Each number is 128 + 24 x the weight over its row's rms, rounded and kept within 0 to 255. Layers, rows and columns count from 0. Numbers have three digits each. The size before them is the row's rms in percent of the matrix's.

# v: layer 5 attention value, 64x64, rms 0.183, rows 43-63, columns 0-63
# o: layer 5 attention output (transposed), 64x64, rms 0.15, rows 43-63, columns 0-63
# up: layer 5 MLP up, 256x64, rms 0.147, rows 0-25, columns 0-63
# down: layer 5 MLP down (transposed), 256x64, rms 0.178, rows 0-24, columns 0-63
v43 100:128110162133096080160089079124111131154082134148108114143127141085146121138123126143114126131117101123143169089160152169147138136144084127143122083124125118124125119111166162119143171111144168
o43 100:106116097126155118104150150114125146123172150094152125112093097185112117099129081131164138131126112127119145127124111154121087097092161119158164105136127111129113155156098085150129155173128114
v44 108:122148151104124131132121163124132100113161189083100134098143087114188080106148169132100125175121126111124121148127117108099156146133154146163124126154126139142132134145110114154133101125083129
o44 111:136172128095143121121151070116138159136143086146180138147134137172120146160121133131147108104126151174130125105153133116111133124133072139107092155122151152098152148159140118101103151113160154
v45 114:136116068142122145121117085139143148138101136128167095150102136112156127162112143153122145144169134146132124114132127156143109118121110096183144113126124106124137092133157060155182143103148147
o45 105:091105121130150112102116172153121103111138091105153121105104136157156100068131127127130082129087065105131127121154112107148132133134148170086106172111138130113114134118103123140145122160110122
v46 103:129134101107147124117141146108123095149147143131161087171092128099144131154153177189109119120158125119119120141117136141152136096102114085168167134100120097168135137126138115088171115141127113
o46 097:119125107158163176125102157110106136114129095113134106112178148173121154108174104126140085119095104109148105121134107121115156142151135115101125161120157168111119121098121156167100152145111097
v47 078:175165130137140178162112103115128080111128134100117103120080123188127130115142143143098103175154115080129142101082106158151101112132126136144155112120134116112122123098131121111106103129147138
o47 082:161160148133129126146095114105134155133171115110161170125157150078155183096131109157141099121148136117121084126149124106148164097109140145086140144091114118126122148159147141156124129087117134
v48 106:138126137132142159109150143133126107128126143142113122076122141142069153113119120129152110142100127087172122140118100102136152084150141131134163109144155126075116137138175151087097093167112160
o48 107:120155171118123128151129130077121155072161132116124165143115094074155120100127143151116139144165152155129106142159116139126109145127121084128139114109154150122108095099111151139147106074127098
v49 085:094158140156136118116146112119121148112100091120129180138129144117087168154115147150121166125146140155097126128104135136154109121058084100161141135126147152187129128117114086140129128134107148
o49 087:120105129099102124140112145125167097150081113112092130146101116127146120128130075090112117124086098109131162121124090126114167125144184163120105105115120140089122072090156124123126147127125126
v50 097:127074142128130161112128126150128132095157166148148087157136134154102158124152077176103118145129118118127118118119106124073089117131129161122105106103101143160136128132130135174109111147150174
o50 098:108108132152091156131114123125144090167137120123164161139156139133146100101122130130104122100152141102095110104150165127189141151140112091122136119126138096110150130157180143101138113169146076
v51 101:160128120107103116110152172134146092127139151106154158081146098123086125120127149152131069154114139092158115145111120100106147131162146119146109133136158099126079122138103144125105095166160134
o51 102:109174151120161097145129117076065172146133115160137095158160100122131107156104151109119144137156128146099085112164114141144126173116105117099152137131145143135112103128135103108137144101112114
v52 113:106161094148140163143134182112134112110130149106090124102124123187119121175125118126083095134118128134097174143137166164099102152121133129127123128104113156129090127136096097106122111153148102
o52 110:154073134103106097133134099182081142143114153160115151158134120093146163146143132138142113130122154104132089127141122128125126122144103130098172147088111103104133097149164148115083140109093128
v53 105:116120105123147131146117116160154113129137087142156125128100147104132111087126161087155172150134148154089108114077093128092123112122156116124153129129166093085141134167157140135108144167096121
o53 102:123135135116133139133145132128161121082174119159108118109129136099117124124100135115126078109136077134133127085154157119124140136115119137140087108155117147142132156059075132163151079099139124
v54 124:131127128135110146151098159141085107107136092123088143137119099151159131138148132123122118140115104097139102148162128097104099163142139168156127107149112142218158121096145140096137123128107155
o54 114:129127146106140115137158123112183131153084154130196156151121151136108139119131143057123119122124178139112126116112150168129152126109120089096109131109106091116140171139121147115107156129123135
v55 104:097124114142071161152130134175125139161097165156118121121168125105151140184153078140093098105112136075140138116140122121117124148164143117156129099146141103126136129092097115145117133107129131
o55 107:114122170153134099088143147126090139155124141135169137173074104144153140130091125143124126143141071133099114164123125164102111148104083125105159125119134122127098155158159126096114135134135100
v56 111:134150121165150122143135148105145115138140099125118084113130153119146125085122142123168143117127156109152106141140137184133166135152132124117163095091151142085138151129167115153067116097157088
o56 107:136117149076141138147109154148099140089123115120095133107109102104094129165136123150131105101155142134148131094064144089103066144134128126159111107107139142137098166123114139153157093116124129
v57 098:124114125143158184093127124148098137112105145136062069101161120165162101113119104103114118127143137137136110138136109131107167116142161157127131147142100134102128129138138097074155150143114147
o57 099:123121128120124120123130114124127131103134130131140167117093167091153135089154137189155127119113167129134122171094144123131102124137079104091086195139142120155107127164109137095117093126127133
v58 085:130181079140072105135120133130142121162086104091104154144115138124158109138095130114129123170140123163102137154108156139132091117088115122181134109094131131116096116155126094116150137145140114
o58 083:125085181075178110152148117157114134146123140164134150114136103146139165112108119144148100163115094106145146140162120104126135116136126167117146169107111095112156109118115121145100134107094168
v59 089:106171095151123124153089121131111143140105122110124123162106159118104119111144103129154184166126142129174157119109075088143095137136117128110135171166098133074147137121137134117142136120101108
o59 088:182129169164146124102148119148162117113147120096126155077141089141128130090108163164130143104143140122149147154129112163097174138110166164130128121137106132151144154102141129143162130103154149
v60 103:067192115114122142117141156126148100146163160104120115121133143117153092102153105142140140129110142154120168142154118096171141139115144126083138134103149116128112175115128115110095120161098096
o60 104:147099129126125124104135071110135156106115128154111119144139080142123179148123111169135111114174132121159102151088130112074127128133091109122108124146117173106144098096169150141125151112100137
v61 102:117133092123101122119132154118157150150093175121134110143118168139141077136106098131128162160149148161163139141151120102093122127104162151118102143093134169154151115139122104167098120104173113
o61 104:099111153117139112110130102166126143151129123165105149120166073188152103125134159111097125125145121075134132144107131089143103139118111122127097148126135120122136151143169135093152128185123166
v62 099:146152134132089097132114129091131157142083111142091115170107098155136149119130124085125121098131107153084149127112176154095085140115128122129099129130095154083134098151119146135180114116127129
o62 093:123104111103136138124107112221125093123115100148142141102139161132133148123119124154132146138119134106111168130141116152123149074114120143141169121113116058132134111123082122123093121105146134
v63 096:140076142123146142180136125125120122144158149125135146144152110137121181178141146139099116142116128058140127094110131144121083129162124098154137115136128111123155132100097140126097092118165093
o63 089:164137155170116126120113165130101144177138148112115120133168153097121119159111148111093115105117102153138106090160105171158114114106141135141140086091130100147121136170168148121107149123133091
up0 102:147082132134110126132080099147131132089086140169112150142152178109146123144160180146143115124146116120140124158063150125100130191121109134125136142144141140125135117122103136121106157108102111
down0 101:102112132131093128139093103168105142084101142137116097129103116136137115094164140138081060149149137136140122180125102145129122181148118154169140154110122130133136110123171141102121121149110122
up1 095:151128143172120140123140138127104138144101135140128180114110130080126133123137159169113110133105126147163098153090176153097085105112170105142091118105115085140102108102116159133133152102112114
down1 103:159122139122169138082097146121116115137136147131122093114126143130110158159119170141129156119089142095123075149134147105122133101150174069121130081138116147153138149136158174087135136118137119
up2 092:142136185128147137122144096121121144141175135140091139145103111101162181106109133130102068107139098096105134130183126154171149120138132100111131138114123102095129098148107132110134109104153134
down2 105:127114103098103123085113099141126144123102130119120119107092141155168155112157134144084145132148135154176163071119125114114145149105121154151127107147100098174131121155132175103121135155089125
up3 076:125165132117099127114171101151107115082142144159145119132147129119134131137152145140188134108106178108146121154147146134127099129081125178141096134132154140114139104151124089129146091081139164
down3 090:115140086146125094141145135098137113070098132124135175121099124139111113123154145104131111137132111128079113108161143138134143125140081158157174152170150134097175109086131136139118107130163141
up4 105:111125075103111123104161120124134131134195110098138135138141101152159118091125098088150109116135135102128115153116110088152153163159139113133153166095099103122138124134145111149133171138140080
down4 085:091097155105140132140116187129174114153134115156142122120148113153172142137115115088180151098111141117109123142154121144087117111100125116116098129149117139091135098146134136115175073148121142
up5 099:124121139112141145123100116143130127156148107121114098106138101113162054125113124150151105125189139104156135147103143096089101099129141126105099132148112136144170149149119153113185092135103142
down5 089:097174103151094118149143109120107116103105113127141105162138186118151169120094114102116132129132112191155118089131165147129149095149158160130142111140150127152136115119161127143114155088117114
up6 100:155103167155136102120127091155152122129143108160115139115129125105130142140115107107184121115136118155146124090188121119102088155082139172104136111101152136143139138101105122137108101091168104
down6 103:095124106120130171152092143131149125130136157152180112148134159167147106110116104169135141122084131136132162134141081151153102124116147141098128152175107152138103104154110104097091139131096107
up7 069:145180117136134096114113103148100090146108094144108136135108117127126162133139088076128119118116107173169120104142129090085159131096158139169129125125153107126140146176108120151141119143153157
down7 076:126120131106102074102122116093113147107068126144128141088161118154124116203124126140156141078133115162115110129135132123161141128159106140114160097136122165108105137096130129140130096101121150
up8 124:140116123109153117052182145119108129116115124098142155107146129155105161135121105092132146081086118107134123165128147118129109171094101175134136142148151150114122142116099136155122114102158142
down8 108:145129089143158065149114134140163116115115110150171121163138107137128136130101132149141141094151095119131129143133097074118149103108161125118122144125156087127131204133135104136149143139167128
up9 106:110183093122138126115127086080145144158175139154093125108153093125144130145135101110167144142112151148113150132135157079087121133094104106148110133129128122153143131117101113101123167093152144
down9 101:118134164160099172096144119129092116120134168116121117119079109150130127145162041141105136120117121132155133143136141135185096101155103111114164113131130114141124115136137105157155153112138141
up10 101:108158150141129139145134136120116134127125128106097135091137156131101128150141184127092119100163115130141121149124151173113196121117144184103110115131114176150089145123165134123156122174138145
down10 077:125168151108090133101110136130177147149089123098124125170115128139156125106144075095113127137135100100112123171157112172139125118071135126136140111087115102101114152120137145115145124133132079
up11 134:167098086147136154133103123129146111171182129147102140104103121100143104145126093109119119140085132137086127169105133102165117146121146104146120130125150107104114119107086160090136175099133127
down11 115:064150145136096144108155186138132151126113146160127151112103139123089110156151090136137121097130134110195135155119138156127104135142119126130141133119125119153144089142167122162103147117083142
up12 102:123087148132160148093143147095150137132170126133146153108113097149106125118088140193149123138120123120128145137111142117096179153163139156087169107131139100110132148159096144154138147093151129
down12 104:185170162136080127129162088142128130151116138137103101137142139082120129152169129123145130121129127099093160133095109152145116137109160126133098110166105095097103109092134102090136100118111129
up13 078:112115092153155145140143140130116143116159151138104117098108097109083142123124121136095127184085165102093103137158156139144128093106105118125149146167155110116143068109127162111096129123141113
down13 080:118116166139122130109165130160130092126134139078132172124128131144122195134094140125129151130129121109155180145139152122132107134179104115135148122098103113135097188116159118138117087154140118
up14 112:124128111138147118148145070105104185136085135145156140146102162121078162149155137111139121156133150148154117092102136115127124134158113124103101184133136120089137144150137129159106160158111143
down14 093:095106166127118150117148155151163155178157111158129130123108123094096121139123078085137154091128131160148129158097099126126084132118092102121094120120148090118137103157146164136132123101138115
up15 083:191131110164137164109124132098079149119121120163134124118176198150089148115135126151126131154112141130115128154117120096110158129098092125130127105166108109116128159106117135129097123089123143
down15 087:084107140094127120120105066137094101119131097106143105125137102147117100136156153123140170120153128150138099153098116139096199129131127138125095142118109148164162106164093110123114117134103123
up16 106:097112132152140111102149116120136068096171124147075104096146129114151142138096148085105117113111107107110132155161084137117121146127158116144178125094090132149133124115126120157126157160140102
down16 094:100127165167168104107119154158143103129142141091154117143158141109169154131118148157126136129116168135127110104129113120109074166125118081130084125131143141108081128103083114171133126120129107
up17 112:108104103145094128084084120081110133111069117147126147152121114062138145104153116099156132092077146145160116117121109138093126127122132114142121158122129144121126104114131094130113146084148128
down17 103:167168152124148123157112144123119155116147118090116076145145118131104165153123124083114121093182162114125130134163166116163147119177147115135114107147141093127135160116163126107126109146125162
up18 082:108128154088088099120105113126137084151132100127087142132095108081097100130166160114104148144099154112170131140104136180130148149124118097143142156104159102113121149162118143121119135110124161
down18 096:153137109138113131138159113134117137135168130117152121127181155120129090112127163156121131151115196111172108145113123135146099119158081143125153157127115156080150127100149130152105153094090138
up19 136:093130123171117136117120077134094099126153115123130156099124100119131125145112111168179129108135124117122132123113176118107120164124145141170197132116149126140144101169131088113133139122174103
down19 126:117089143159156149144111111155124109095139162132154110152126059159112102119116145132121125192084114104120103125145112142138133135104138160127135142138168094117135123175127153099109107087126141
up20 108:147158100080138113118122093119150113135120105163141123134154114097090152206126147141138132127130169086153146097109130139151178138149143131117143108161080108142156120115132094115118133108129128
down20 106:107148120093129156149166089146138117123097169195123118164122140171115152140108123125097105161148119150120155154145152147117116105089139137139117162141093133129088100118150133115130092134172121
up21 101:158146089162111189150119146153156122123123128104098101106092092107120137115136105168130113131125146132150174099128132120076092126111145143165112123163125165148148144095117130154123092156121136
down21 101:168115180128116136126138127161131120117113120087139136141117095163137106126122113103146089161132110106128140183121077145130133138151092116148146137108134110107163076183175149119128149145112134
up22 092:114171129112114114097116117151134111147102129150115181159128102116128135190128103106128115107129081114121131140162166120165111106111146120150092129151117099189171087153126128115147117130109123
down22 092:128132131111118120167075157167126148124165102145115104104109101116136098159098164163128136126142137144116132095123104160131143079152148178152105139133134155136125130140171129102137129162070130
up23 096:118098178109117120109145195096125153082124127138058150147106135102089144140121148106137134129108122090143134140135138105108170160143148123134147094091129116120117089114131126158123134110106142
down23 102:095164127154148133086172140107149119128147090184124155102131176123117165138098146160152148127128136149103127131162180135098144156156120121160135141119126128117149134096158142145168114111153135
up24 130:131116138166139139107099162136147107133155131115154111151133140141142149089084125111155105150085096126153140138153154142123123161112113139116160152115147105121164148146139187159096178092162107
down24 122:162128082115176139132121119123121115103111090124110172120159112123146102109094128121069138127145162176096129138087133124100123162134102124129133132130143176147077153151123102125135123149156105
up25 126:129120107100132152127121134125146093125174136145173116127119165138114127138141108148160093173089110111148122144111132124097141105114153133093161139157122119084138140143055090149078138109138124